Weights of a small transformer language model: shifted keys, a variant of Muon for these matrices.
Each number is 500 + 50 x the weight over its row's rms, rounded and kept within 0 to 999. Layers, rows and columns count from 0. Numbers have three digits each. The size before them is the row's rms in percent of the matrix's.

# gate: layer 5 MLP gate, 448x160, rms 0.0565, rows 126-154, columns 0-159
# up: layer 5 MLP up, 448x160, rms 0.055, rows 126-153, columns 0-159
# down: layer 5 MLP down (transposed), 448x160, rms 0.0558, rows 126-153, columns 0-159
gate126 091:421635443441520511480462587562516456514516532489552484440468601579567479465525511477561568519505444520489498496524479513452583532413479460562610548450539557557490527482491387489616495564475454545494380529579443521505531576408500516575501543526482418498599492524479429456516511605486518554546528427469543539551559540482614454479570564449532497465515507491434457487544560410580516509523526485569550570439480545566476503493452551462482552423528510495481464481524441541502547516485562
up126 097:598492489538540532560558474458523456503507509476554517431496414453521415371460475467606474473431569503543404549424506529476478498504517542546506591438528443505424499532619534524511462460446508457428464515526565481608595494463482474504541511461531540499558516497523509458464506537511562468453446574537517534463570661501456515513534406431484435464455564562516416508574493539550510565465461434446479519455538405461427443562439483560503500499438471460513444537467441553423556427460497
down126 094:591501512576474528605505496454458507554374559539493465460534394432460501455527408553472451496505490544492583526519490490534500530555445560544517457468562490509472547455435434522530494466462482424401476554623484537465512550514420482532504496537588533492563462487492456599504489540505417465524447530419548528438481486497425498465500542506580524449521480510541479470497517568538478435597493390523653443491491581507462598433475449520428594522539512494457491524567481588473450445449425
gate127 100:423528449508528527511433452470582464426429458417550470483526539471553466509514542527514502492482519476552495505493499514448481472556462508446464455508488551512474379547467441404558584476653438430466504451419440497456503493550514484579594495478553549503604503438460614529546483487465535596419500525514590499524446482511421444464503500564554524567414506522497412433426433527424488462534605484452460463499538481499583459532442477404484470456511431556467522547523611494557534474479439
up127 103:485505511478483417471509459544479424456538550515519540592540496505507527492645505536418553445539456547500483529423530509600507556585502625440614491612377466507426516422490458467486501510546554440533386608473485505481510506439533477533477458538522443550473509520516477517548566629525548445442507549433522534500542457581529509486513553509576502499522420418463509400504525481525477536555444529467478500516513405519524510511496570405442519453519536520505452418494531583562568551515550
down127 100:440531563472530552495441559487473511522510527566455515561443482556509461507404631444529478462551518609556459465493494385486569434462445560487440522484475523501489574447511491513457452440395530529494477452479432442502494431482479499433523566522493500464528595516528529503462540551535443452487483483491516460546620501564533550510533466544454458401597518451448489463442402517483536477475428446552489556677491498481563477446507533502591587545576593543464500533490518452487469545596573
gate128 102:575608529465480520476584434445464517534516500540505510516540534443452502490413470543511545473534516503434499425462528445512442543472543423545471534515467431519490477432469543449468472523509469477542543538466525540511607428496550538566390458414542560524570434562454510561499455488546505517554310602507558540478472492395495452506569428478425403457555527474472501474560426485484573459492434429494604557509546525403499501482472440520481418513569476588447553465572506472485466544508544
up128 101:525524512472580495534534523441534545588493421478503489415546506531602523506510493535544477570593466521507460460562490471450450525504564404521613480402521511484496553440395453564554524556438511443419394547526536505505535580461461500530504469563486575521466529462460530395486459464515554474496417475541524480522495566415462565528461608543515491606555530461564472538491552466475531413410519577516508509452495605557492492463490461528406500487602466518414456432507488522588506590445488
down128 101:504601546465533576525516513568511465526553474470538543542527572501588472477468480475461505416551513579501566486524400505370489505477494488456701472498493476445520511471449505511499612484522524457528544516457544587551657514515515472521437460483604548449499506459533533513551516560479468448496462529492542529598458549464454430499538448447540462516509482448410443460453437462493481520488522485528540584509587453450480427437476478529480550522631499558528458479509400485478397472552521
gate129 091:506554589549571522461577579472501516482593509623422489363462485529522471474459407549531514390430596485520498482535486416545584517496538561582442500471474517523477603417550603514563498578479538568587531573495451525412459555492529525497558482446530477439570455470446500448542482520479571586506473523515509461502520563564366446464506511609563470498525527515590426532494458474475503486545573477507516512393489550476491530544461535522519486473474500572523484511536499526521527455548542
up129 094:522506478498572496436459458496397569556481453530510586413517517570484397479429554466612452520449601512462422500626458499431334508534371565519449513488515455554560508506506507538515466534513452482567468444476526470480444473528536537458525502472504533452564443477517427562498439495497561597483430509563482470478542429484443544486488514462529466512524452561477543466591491427560483496608488451596436493489445530472451518485430468424495485479503536573490445519501481518620455430485544
down129 091:472473494559511550517537455509509483449429403580481551542513511451471433637436536550502484483465560443445394480456581586465454457482488536495460490486524608524511517532380498527597486520359549553537488530563531498453519446527485472484502465477442525482535571594593492536544601537557553474449504545500564547514501516531444458455487548419550526478556521527581508480576521511471431545614480511391480563434486544478520558484425421523571483525458436501529466508513486555524620556499492
gate130 102:467553441571492536472475458461531528517482558557486484450594529630454418506425519450510542515501495406511530524546413535569518513413473508524378544459534519561421417466545588463467491475418536481490441572542417546506548543471560476462636493508482492492526550463429475516468566513431466349500494442458495561500548551534457464486556530487461481586437556488585521480530452529551540498477453512427590427585531495490509477475460491511604450498432451445462438478511453525535478598447500
up130 111:426529488478552484506521536439479449478495462556547566542484477497533471556488533471526548533430551517401524440474451497566429477474480467433458469505558515494477574551435524581398484555481475439434493557535411433548535420462497401471518536477457556471440504486546462443503526524496385437599437544432449521415456562516509434514515432462466558533523515543499611553496556493551486546432533510463527399552503452523587444491431531500465505572642468374546469447577530476472486431423545
down130 106:479372459547499411486532453476538562442481599514603523516516438484534465545510559469482563462352560484545564493470490518472480517480569513428444556457515571460462465601493574466480560506494435405526493524575486440491486444504527402570466547561523566472443430526544596495539593558485435430526510473539465564474389507503415441511548441462527558533472439542480579435488509535514533539449605489493458469586473478462547492580461513447512552573525498419499522508537577503540463463451517
gate131 098:506527477434492505457553561531538399549468500586485468497532492513598480508540589407444575647480469522556596556551555601498495401445495490490456561515490462540495487398639489515522449493429482523564576492487488482368576553423482438508506549491500451511518587517480430467402570508490514464598480564551554489497518473495457479555453525499537474469524554450511520501529453473496458527600581528485541436490540484472496529542449477495479630539457509435466481553486488499473404446436466
up131 097:506516488473520461451464393571424480548455567578544493457500483467591582390617551545505517461401478531547558556405464518427482413506530480531467536502521464539433533489577548488553428528412504472504560518523431490475453473444484515430532548509538529490460616549420461534507534506490453504442539504392497541460519476582509461540549607490541567439461441396555491486577517476479523521552480578499535424556534545499411552458500544552509501479428475433550502496503455434413493451474607
down131 100:433416425572526529465461584519490496438543447537493521526466467480526516537549491508572407404529500437548481422429471547568572517551479528529476490468443529452468442485484508582522610537575523505490538547502445459591537496466557473540490614510507616438501448498606455567423514498509522599557491514464520465499554539450474498486518431419560512487547468491522449480510556531566511566504424507467483553453429362512586548518471629503497445397455469517529525531514468596478495528594545
gate132 100:533460573505407523470573420503436534515515510470502460540473481507523456553542471520520526477445457472488628483554507460489470555587396526503533529385463578507469504519430404572562523527512488553472553589481479480498445570502524462449419413469538451381545413462488475444534492452523583491488482451522461484516406467524528459464431535420540359424562562478491501493600421465480533511530454550411484487556525489569588568558502487480543452464519535516542434569569517520492450401506531
up132 102:567480467521509395508537496430439486568536397570639535653567487510532456500469484448496583482553495506490499493515549451543494556462418486496617542461562487480434531592506474485448529479535379469572505390503491496476494390503546481491584511513548613465492540461463618535554502560474445583446509526435491488466515494549495551494543476502482478557482419478514548496468439521488570432473419545534537557401458496484465425519501489487575503544525496472496558509465397527463592520481501
down132 100:480446535493425522500510497494490534582549488603473409557518465516564487571529527435473480574430533533497561534525534533511458574508479425472459472540495484528454404451549455406521607496542412495509520358507544545466588510597488505560455523480571468536407561461466514514572593533438530555460448594537484432494544352541546541474483497499539480494540491540541486550512464510405536541495470472607549496445540444529559429467459522508446540485510499588550557486486470497530610542529399
gate133 111:539429546487581461385458514407479478554543508595353533504503621498502530386338465472527478489487495505436507490495413504544417648486455500495495516492482521531532479521530543445512482493470561489473455430458530483524441449569476441501609438437536534464468471532557503524534415516422495471480448528512472494560547501457502471559408466543559486502482452527571495478426560513489533528494440462562491488433529514473602447452515595412443492481421604507504458550453483509510504516504559
up133 116:434516531488545517540464484507470484523564474591437476597515459518470498488558532458424538418553545466456532502518504518476478443546434450432564494620426704416483461499535542437529545490475535497486471506506514543380531438480496528528433466531521457462414557487487459495414460528558595549539502522465455493535404559422429431581577476417577521464482516522560477519572553538472481448535443520524468465472526533554421491530492486546550452455465550470536500435610500471414487447508579
down133 107:463458572501537419583541521453641498598457471568491529436534522500580544451493520392545530478447435415511481578453540466479535557466413564561449551507454546545510521549502469456491487479527512574453498457433501460457347461564463501571420435466484594532495494553476544509548390532538523444494493524444504504534472509448617458526505503531566484485455550449574494489505540531480552461574429479464565480494476524431521554537453416515531420380507454443546520529400488508525435518474522
gate134 097:491543491536570542439455523504577540487476509489455486624457578579596440534465538574572563557506521562466543406594519505417404433482497479526525575427487511517443485490476531478451480553544602483486487466450547540513524502581545529626540548525486492533584582631475462445442444528514457444567459499437467483498430457525500514497563525533556524558482593484467488482521464453395424473512419506455475484459496471477472521489592537590438451549440568468533553501515514445490615480516536
up134 098:432470479463575557396506576463493521480470444497500494528419483565495514560563474489497479531506470525445494466498648463494402520558550430440444416484514520480476497541429448473390460466478573451406553469453469529490463496583553447492482490557528488516411488449525404430450469463448474526508490422441586571494599447459551536446453444535533464435490530507459496442537465435401495563520433494495547492480552508424530488466561518584422519610429520462510465479569505451510574383435479
down134 103:458452417504582573507458472496476540511521563492493565604406616465440502453509488575574497481434463508416511542513562586523502373476470460464514449521544581516604546518526474535568521435470496512522442498456499538479395529423569541487507500516424510411427494570495526564483430528494532426471536540495564525473434495612419479483524452485528502566452502505561413447439459522535477485554483575510464498522597551518540441545576465447489437421496500506514475611521564579574558451527528
gate135 096:498429489506629409518512502411505516511529500485499487593560472434572495477467467523490474478555493495465560498455498558549450567475485492560498433403583556495544530537637490521520429567450441584562408429546546496429514567508450498500488505431444455546502519466463545491439406479457430490463525537425480536502533460427558596511596429504490557420507492431441525491476473515480604446497527510425479494574491504460491469540509482531416511571429409482515445460421615563521506468594538
up135 090:528521447459451521458451485486446426522541517490543440538408498562471433409504519560529482505482519503534525424523529406550545449470620522441516540482452441515474510441489484473459384425504454474511588515524516493487499500474523438430561518555481479473493629484518473567419456505478479655405519561388459438580528475526555439539388537482561440527541478545462544449471551570482518476423522523578567469559475413538565570526467532424459519473467463441460423477520490412541479456558483
down135 096:538502477550461618515494496559516505491445505458501426452536559408466537469482561520461522541487562424480515448460480455513571461504555483505572589541486435527476515490466499511528434529482590450498609505458543383624493452458443575441527488492431465494523452492434490458504496480562532483490351489585486470488535483577501517494516625487575406485513498505620470538468511467472459547429489617487441482477507571534585549460536438478576507553532551554514524550601515467479536541414406
gate136 110:454557418416556452485491474537509504513457448462464533475501475522566504525428562426569433544544504571419499483563401403426492539585408551446465480476563427552489518508513470461560545528446547610493468493622461481410486384518526434555611521611486443498449551390461447515513495474508528482423524463468480520504556463476470445523444490532414423533440528492506527516464430599476524514491464354571501458463552495544448463489528525517501456504519548476540510471477438474480413529460494
up136 105:401490447486385485497486440551491535497489531514502458520473592547545456457445403537497432500552526604463478517488574534538510511534450557485446455548525486418448505549517520496510501473553539608502457509487463504470525489428528444591454554514469491534544517493426462441403453465485527536473436517468548472472458494461517557473469613523479543462566403384539608499442478591661577498437467536521527516530535488439548465459406493451590588556584496541548483443492471457502441461466586
down136 105:504589527415528538513457594494558537521483471517577426589521487395520537544496457511429488480386487367525560497484458494470502607535409508483393586557573442434528507523533481523570584637476467531485533533462514438548480498421447579459513543462519415452451448544496550481517475507442501495487499460437539521520554518528536560482441491499505563471474482536571512497500469439457520435516488574572518391477600359502475468501516436488509500528429484540477512482479524361480482485481474
gate137 103:507474395515460470489483469475547503464538472473413453559518462516485436521586594503548472462532481492515616510444554403446545576474547465423513497445471545602511490557485515445395552590605483487518522454422494519489561500435645587507523516569512504567539461502497542552509410495438472452513577545582559547543444491491446442426518472486458605455490475382548408472453501500466502473516480539492591517490455455546410497512494414495471566484454540479442496473538499517476499459413416
up137 100:444517562521410387528464444443464469453506482481534503548454531536440503502499442529471471499367513507526501471514517429573465495568522467503453471566405521568457482446601524392550468441611603484427440546444513518568428522574550526459491508528465465509477520508510504539417415442459488387459501475538541510587544447477414453534533504524505495369543488583463488538457431573519555561479537477448585492520473524503488564552497449469458530541481514545526533397498445579491597560508429
down137 099:531451525464413536512487487482538470555519568520483472489476501506522487567449478506471511584518454528447503517469480492466483497537593490519535514545501436432499479444452624548498480361489437505545476519614459492554529547510468438501516554470482533568511569479540528495563421599391583490478456511405460418525473370529478523436472551503614473559494523488523434528517498554455472476514540529398561492520635493508499362431545516523551502517504436572471552635558406512451534496462492
gate138 111:558531423435527456512457488486466503511385559576594487538371546555392451548560528531533469418440465460434470511540505531542496503540537435525420414492455544500440518426526442547450416436539485475516559548533466539524487511546528481531453543555453485456426446516590537611490455510558542482540478556630460583622478581508552491518485485446496461496533483407498485486420438512507510407459509550532487589467430440506463491391459516474415492515518510582528501526488552498545552514557512
up138 112:480393493466509569470573513498478439553549374544604503521470528441561422537483565601532490525473428434451538523480522483483554480488589532562549399414505555462635544516533472502509458436483538503515562482464522482489480504543394500502600536451484418507464463517558550390412519495456542545520502577557442639526505502510566440497451509455452459571466453512531452442410509530537505511510427624569507535472517518454438556477541551483538466517510428553535449440459491521485455491472485
down138 106:602467553516534486453467457514498434474510577476519512551506569617473484486515545460568476586365429443413553623466466575468471481554537481567560462529523525483429582528563457467505503450473555477391513442502504416469546488473465414486523418508520469446422496538428516496391437481538529460489531561564523527515467520421532422504539503543606433481526438472570523509418473607485578458463502481500536646481496540450480416523465443493528493543463504488523575470524540454504496466468539
gate139 101:492502554453468559479466595452507390540476534544377487517520419536447461526461326497505530495504570467514497434495450493467463509492524560439546504489408443621571524557492500457494465482515539505489485515530459516574480483504469520551422527506475460531560533547471478498524536516510446486506471512456507463489511451530455506560484427551483561378443506508539430442517523569419551537462470599575504510538534476506524436428382657482551520488524587486509605443619499538542495413444470
up139 107:476507461406529526478540555427482541496529481443571511583434559509449537514482416436495413445502536430465491418526558501557565488446449600512517462456544502424461509624453522488419449473512438464566461546512467458500505557522427386581520487608473506475508577528536502502495538512506544583497584429476493539468510491552498482429443584386429458508517446464496427470488503461453481507462489484444508668533437465517498603556593586502511453485542530520489450507504504474493584553573539
down139 100:572465554463463491521399455504510478479444465619476529547531482523531499464421500439394442480536527522404521516471407442537510526533513531440582497492469498570506543541499543406529476457492524542451485597467509513502464455465465499481443500503550467411408559522489429413533471514504517539500507515500459471504550457545515488520617479507423561455514458480466501516459488486596408498529459519551465430396422504651482585517451563539451509526515519430612571458529462541583468471642420
gate140 087:484498497502507410498479535491467617523540481498461554545441504531469434433415419534491420509465505526443435515442494555474532513507534487535445530387463498484559416462502544533429510474440574591445461557428445567496496556482512506533500512499496489527552504465552481585458507563498492474467472514556491590551479438587353454482487562426402533386495559483488455583499455567479531470514538418432469497523555495524511464608393546496541459566575546428378416537485469534523532482454570
up140 093:441412501482505521507514456541558535477556506518451500507522605535535541512582445501491541485590544486499450456438488648485555502622413455553551523461488599355560573519513523500492523481450480469414483460491494567545542497465587511508424475527487621595476489476586437482439473476547469468623504575413487491507469554511528483453487480489485443475474520478580579362505486471546556476451513498494500411500503526448527489530484467477462507516424596459539523484486531448429467477407422
down140 090:476513403494573452469452483537519563439524594575519442450445519481442422411503452574515455591522541440545514572544431527487602594569492519598476457514404467531480444484548563432456445484444481466446451498553464539508482533601536494548511497470471513545535521509451534633513531646563533504467446566433514512476497532509407540480456484406419416524531539464479545490515463483548514543497433462465500461502507532521483476502505512563514523554516642399390504479542529523451544476507469
gate141 099:538539573496599474537547495529434489480491506519509454554544523471326445522521510517581506508487504410551467453546532548534473425463475588532549491574452474470568564510477520528525469466447454512460482415518439462422476528426532548447459584519468452556462420496535541503447402522384536467472528447486444502498459547509596550536478574502484483555456444334451526487487364583443530491483442478462521475492518489529427529428407429500558521508431483557501549459446551557450544508525535
up141 101:475515551549541456505534495527548609487531433513496468477571550391497534456484454513505612523557520478509472429531520419443503506467401458504524591517594526544449573462526514509564443500540457536521627508421494480570507464543532525432516466445467581471547495544459541567493530512570365560439453561512446505546447541459622584467645507546420478554529509519421506522500399560497454452450431508525517488527476435527491545495510486487521518572385507467453406467488556518497455544510472
down141 103:498431524471517392507483576537573554554486480555506521487515475478467500528434530559504608545503522461588466412473508493462472439478408418525439464522482583535502520465514552489475447462503445451463469403421537490499499461536444530439490508493505496443469531532530479478523422460438478636548413537575457475467502622394463437545436497439474509632438518491446543520429538487407512483509425533481586557512517512566529440406444507561414532460430494478560443469566528423453579509541468
gate142 097:482537451532452506494365526531479483546451538506457530498462559434461455530534447506449443412441508514520589561515577509514588459452425455582446604535443450519519494400540520580458526513522464468469542487449445431570483511413542563513488437557494525515475517460429626479548506524452485450542584553469599511411431495491459522493551424470406487522456526479494437534580442467580468539438478489509482452508448585465462532403492491524508472450407491510491530444439518503456552650509443
up142 104:494519541543501477579501508584475484509524433533580452553494467619469491498478465512504481556494508523420568450536420478499524496519493555482653513495464629532427450562491550536535439516450553452461470459494511378451503564517493515518484470521523440521467446590519538493541555390519571512482536557487466422557582469487502506429498500466493552427461527469566473552527534571456507501400503361556450510423541418510451523612414433507463605527568497508510460487507429539552497406451510
down142 098:538465476404512530550499451505525350459568553488547466483456489522591502553453460488507437478495494599517418461456526406500496559551571517499497568512535430467528418482476436531480482484535473543407531402493426590477504502451528554437518480402530543418531477507538568633496515529468393410523551496492533551464477550531441530468520415505510470542435509500461482641555483443467452483490484518428560530505452542423461505465499520447477505498412500562469601625556453516449489482497561
gate143 097:459498436506632394498522531510433536540560355493502467524549478436458524478523474553596581547417456436479612502513431516501525461545456550462408419485450576504546490530494533476562477561462552536471447469486419526501522536467496481498574404453554531529520513402528414526449487477521426510485522529477438488455439515526503364556555566472519488508443441560399463529489542508518419535506517570502507502474494542439478508454417516532612532497490530449514420571482575397496552473459540
up143 097:426476457466522470491538486448422501523526417471490513442547448504449482509508498461546576470519485489482421534500438474459439422574456485448455410416461505495454515436491521472522529536463613544466445544474454525494489507526566512545461530420454490507483556423519513548593413570537481445509496529401581424488504449558460367611514502532450435553488499535414507525424409461425486553524566542429568519638506563416553454587477509471511439497570492413461504466520470487562479463406527
down143 101:474532482556536602442412459478419502445507487499492495484413527544456586487512585542498493549621482463514428480540479543514459487529516513559396574508520454509538392523532552483392547488525529440489472573542462513553538475481582521400476554460570450496610503503504552435606480455484541483557521396503489522510459496597438482453448486545474541513441498619456460546439489530569450510557501381466483455564497494495531425639532490478443451591503468497515498554495449554482541534447449
gate144 100:542531602522492550491498489565454493550460385448486526554519549440518428522486623513537531499451447485507556368492589566437542469534572392546505514505539516505506427523521538469504546505450482525510537521527463548478489492465675509577544505552555482604503526462386405495538536504507452525527545432508482598513434500512393530466422580531569481554515519505569479503489419485489496418422561471507520432524526514525553504483534456473584528541516502552544554445537540573615531450483461
up144 096:472479475494510511406496427438527521460581483513487518571470507476547523512453427403432504491526470507458553471510547504459557512431491526513418401451474539519457552570571498539472526466434534396495525442570512351496466583474433483470548553484547556445424467488512535450613516579495494489521499499449598391442475502493548486571375527575501478565501491529529512469511451622545478607492549494472425498570584536485431485520469473504455516553595470537419467461451563503446433569514538
down144 099:630564437531496559452475569501506456467525512483488626501446481461492549476462490463511481523508482464460486522608487496522455470504470587477549495496501423541581486450418489420503491455477404542455396487421480430450463379446397393419501427526481442518527497458605512500512487590525435425470531502516487488386492462506516490545515484462548483475576485496424502564503556488454553574459411510586552409561460453541574545519471483502432549419492475535429469547428463531549474506485431
gate145 103:459410538517473426512509435466523505503531499421403477514434414474514549487555505524398477507483528507578464501441573488509441580457366546481464485492420591575421549560529519514501452574483623631516518425467495534499447501538596504475529480527473615482510522425541508552491595590379541544529475430536453574500577525491507534513490457514433573554498507502513495464482488570566524446467401512527422562448538497426542476466537481516489493509509547544484486496496622540519565521506453
up145 105:462453515489552535452519548515487531530561551501480598516418457494478558462463421462462464493589526520541490471558507544554543529442412486496469514612528511460492527571470445469509520519526464433554525494502534438491630411523507506470570498542479436536569486435434542561505396566476491496465508629411573453430469485484567550530526477449527538498609485489498506451491437393526487479620439503457475443479532513446431436503515419569580420483472496488465588458399464562552466562501602
down145 105:490533603540428563527582548535536463521461499510474479499475477557530515481511425552443505517468543593573515565515468474528613464523374602570510439566423511528498522437516459453498498544549413456475462477517555552438517486412557482488571513509623435480592483573505550544484489535406475454505532495388521498464573597463488434549577446490544460507556486511548478348452493493619460527506443479484488505503567570532573585482466547521570515455564527474519502491514446453442499504488453
gate146 109:528525504465425600443481500433547456440576467432475535473481552502489555464496478514475405532470456402485507509600432515378564493587477560449438529560504542644537539618462404473536521546509466504499490484492463502495550488606575456473510510490468467489521626450552568522530525476427476581482429528513500455504450421508516437505446459456433581527494509503652425492493434471545539439437429523457554588489501529450413515551568498495489496552523499495570520538459532509459530489466539
up146 102:482443579487433588475568524560410524501467580521521454415477578524546501498402484558554567560541509495517442494510414483546544543574360569465482565497476482482523511456537437444420527485496514547517487519553600394540522471531435516485604457559481517492450535533518505550514470533435494559568431518453404532480511499485472519425519497497519456537466500455550443373443496531593485497478511535421553505540578443432430440470451571446573462507561505489384485424457491465450451477467576
down146 101:475462487520339505443589484523503532417498470468526427503538445480498534443508499588497488538528560470563494480561495490487569436508424522495418552493496563507477503533533540596492569555520537420528448419376540559514634575522458527428627541490510531556561554540443509548480442520459448586524577527506465476545570414560425456498508593510523513533502545457575503433446508493479506500481511512598465502525462508562461542523566382436522530430492487474398544494462480521518481559521578
gate147 098:432560518473515499582610471582439468487439484512535462467554461499570511527518489552464435502519511554508557544460419572463511495518453480447549527517528555503466521552514439466529563430493478555512474494532540459511486427431532501510468392453553450535568500438454512547515509603400480559515423560539551521479580411465423362558578460491576502533471476502456543472531443553510531499441507370523583501610429599511568482529502488406497397494462512486459535492454582558557523515402496
up147 103:583456547508504468515516547497508497639493558478539423544434572512547559552554590504498478478434571508572442391566464458544520506492472477464574512501571529474519533478542471464394560481420489507481444442403534623500609452460451501568522459467502574479467505529485489513535512528421516521581565445503503469445457449546519446608507487467508362505554476560486549506483459578477573508504538547565549454506505510400404534553561428510473489502535533429499462478551572548438559560566516
down147 100:422538493528506436505521532478472534525492499573522449501571431488557431484464531522542527580555504504471469531353440541519461463546416533423515540400443534479476462518517554470472525543466404530508527439526543579506488440465501452481399494497573512526550480493561557482598555427461494560468481560455432440514543597391456471409523403448523597485516497456460560454458569612504593536455449518528608502527523510519480526517511572460552377520449458565417523508437474545439501506467492
gate148 092:544424539550549525563560512522454481535486483520502420490429495526631466586498577607510458528549462383504586558490552460515483456508446490543468538473554446506515527594477505573525460497446535511585441568497555430440467530412556594430405504491490542468467476478519433553557526507446510603503511499575473477613530445441486436508580575409556477521512490510496526415451507499488439479400528510446540518534543450468481416484528507501579449548425465496489484516452588411509450465423453
up148 092:498404580468586440548465552543499510457445555471563491504483500463496574527481458454446527483558583460510452477446579572530457561421516536536546590537615405585404482520427521558494449497530529480499480575493453421479484552461477495538562448439426457500478435530433411416512452563493501484466433557483518489540472528460519478501541512508531571544518548478454523394490467451521568453536442457527514418559544566566577522486472436469447510522531503478550472452593548501593469521474671
down148 096:533469485423552500554425546414429504528431521552539440515535509489458479526566506462579545496482524415485495454577486473492560532585454523432510507465401529450488515487495532528540468517467594458426413490551422477412454488477501488482593463482555505418499433614517406474483435509488638619499566486501572507506511560549419531578517488491519522562471477461598524503424563465481500469501484514601629509460561518455513466454431517575451509508485575482487504445484569468493452437389531
gate149 096:572556538433474599546454530534445599564474583595444480523540563534426499549501478479544504543425393449595560465528525547494508554495425414413533498462468516487528499405511478457494441530407498564492548463447443359530481535497479508495545528529436555484516519447391541495475417473507395461542470544471433448617460520476465434510550594500626520451506508510579525480482450481568474542456459512602427549442504468548473531480456484535459506536495493462467517519424467438458519482508518
up149 099:538451510420498427535485412472551466560589366495480605582485510495569477496536503489475439480543543437557515465569565460513573472485423511552446566498420507539514480417434599492524430526577547493494614563530468460495501501565493499468480506489489481509575651495530560578540458452485583489501569508579475489510480451543451523560486563494497562485518454533504601482421445599516588447496475522414536494554502458443534530485569483502496578478567568534484473464461471591513585566521512
down149 101:517529471463453417536547489477537552470640468548519621458514545479472472514519456558431445615504497547526505617416552496459477521489469454452449617542549588536474472495540555493528435552484489406412596515470502485527452555553521443447473485545438435634484464506507401551476479512490573486489446476521478496452501495461507443540405533528538486442485506529429423483449485587573472448484543528500536441477575554598472577474493467548529551571495519533404488507533467471450567410481465
gate150 090:502409412574443519562433448533547559615501454495492508451434440495483494504438425485526483537547508418494457537505500535536534480424532494476488559520424398541513471519497540445441525453581404474491394418478559473433445440517412628464532464585498565548596471474556550402456470466504439418527470498571518508454395560467435541544468457515478493423450449488533484596475479455567534489430509504524495397463500509492524394473525459516470478500469516547547452557481590494447450480510535
up150 081:527508407547512550548404447463514446563452566517436393574515496533492498514535556438565481543541481473420527495548475487481550479354500469503553534500491444497523446564465565452416468451521447433438448503480524453453450478524393568451388487580444503589507545537494582516440474446563495474458587528481539471460442506384462509586436449531474533454413546525492526573464546517488448511553544444528489428477558506509589403536503531552478594508463509520482425524460453524453512426576552
down150 087:447498503562533487506413486546422507440529569524475463569548508492469461486444533472496535492537484478548460509545445463493438566470514570522582523527414525455522565529447520431521508511577583519462502535529527486472499527608439551461401543415501444525519576496542542526495429484582503438461550475491611551564537521409526447508463445516555515451494595455479491564452499579419473566464589439576536525460467517514456474648411595526585531478459488445470478579484478606470627514530512
gate151 097:467614468504539460453507473521524588514523437572505476543424554563524606489447550475551459507554425496409491498528507510542541505504494449534562417472463497487534446491491483371530515472466488508538487395440479576494522595455490516489498476515528595567499549406559464369545519552545554456506599567506451519597417494526489476550430459406517559536547578487455548472528522492573510457487439546494585512583458566459460473613466531476480452580553612505570512476548444492489532504551483
up151 093:614601522486485453450572525491494569535462487600560472485571511488519464485537457518439558519421488529568517484525442573501530597543492573550530495451530509469503485512475519445441482560437412506514484439445456528540459475533532446563559496365448501525465416411481500419540463515510546550466484515479447410530494498468587490457671563467493527508489473444462518394393540526425518451557438577446481460459473467507460470510517539487578481581491562490472460529493542540461597587454581
down151 097:520503504602464552465486584439502480433506476477483488430480464505517478516525550501400530530512498536470460479464525613504451408563507488504489357459472411428491521471412532467433546583482481542523497539407532545481485512542421560425418468412530511562493564468501477519474505479452519481482578639491473488510450405500541385590527490433424499453522533581556558504491548469578490510522526501477518469616495465465436507478489521576381503511599515515475395421474455452458539566482517
gate152 107:447492485462499464533486489443457445434574508478515504498495487462474377579550469552455497504589603497460575493454492457520509462480579470476477454526527466481516415506418486435457469454613478618547491470409402541527557482437382449472493436599563562482475495382558466491440491483447532523452418485510592434538487438536516494504516513564614495467493527482476539459525502529550471469568549485474418464507444514370472486500535472509489449579538452399459468423582567514504483556533554
up152 101:450517477546477459451471471447428553422476476516523543471574436475473566487542384481472474427585499421563456496481485452509543467539513572506470527500537440401474569453536538458535512541462567490518385471625552486428508505555609476513488495445524548543509528527490508566447536557487573530479561462433449508537591506523590475498533489572555487417556544497564476423445480519390448577574446402553546622475456478455493430565540468543475497536620563567540482467509486560504528491482497
down152 099:552480467509475487559513439544427482589422483538519481600508501540605609508526507403449619492394484503583472540492546506387512565544523452491520458482473443497531492566479464532537513421505501439495545532439442466543438535539499482505509520537480517511467460482510455492523580502423518507466481466527605439469525499539458480419633526505504430536536519599495514436586485500448556469389446484518512379465465510511437460358460448500450543533473583576530474554475415536489485448429529
gate153 103:482448477554475463573407552452516515481547569425375422460500576544442527474436441564528557601444501538505495488461467486544521470473482480505505475571450490493442488524509477444488627511526525472435551581400561538436495512480494482477393497520441452487524552454522516480447514499622547507542575573583455550517414454545461534511448495459540498497493456496469459548546529614541372622560543479469476418521489525474572487446500544442543497483506449529513503460521389503450543481375463
up153 099:537477491456406521590512435447434592580514506653488582437525578525472454481509484567517551495529510540569425419516399408437514586505543411470540484498470443421479515523522470483517593544467548449541527508449540524458475501532466474483525576472503459495489541469469498489464452536613496449526564554558528584430446500443512409473486497403511538423481492526494452494543483434414488521507376410538436488526488523492487541533432472539498450518482483548451516454462437472371539453588455
down153 102:530600547475519468435506557545500532432445432514534499501461462530443487534533468538536437570526381524518436513499434532517524501567537468564491538422548569448504559539569486474496445485453560515474456591562482456506508530494548576448565514509457487544519503587605405485566557394584515506474622527533531569481550520477479498546567523391503533405537537595527441460602507524517518536499452557528529498463538484491531617434431501508437553517468500474485452524571656500576501497457449
gate154 089:512516520455553462574574571491488449548554441469561582519511489436567544537497484549505552423479541504552501482588493547559463487438418378503452490504541392518541536497494549517462577481645571533535461461399499514431478429466559447525534417442565483493555444464550491485464509450443492463508405498489460518428425502447452443572379427523511510516434556497543507487489424558456504607502411558462498512546532450435481520513564558492431498499505529446481517416583580485490455492410510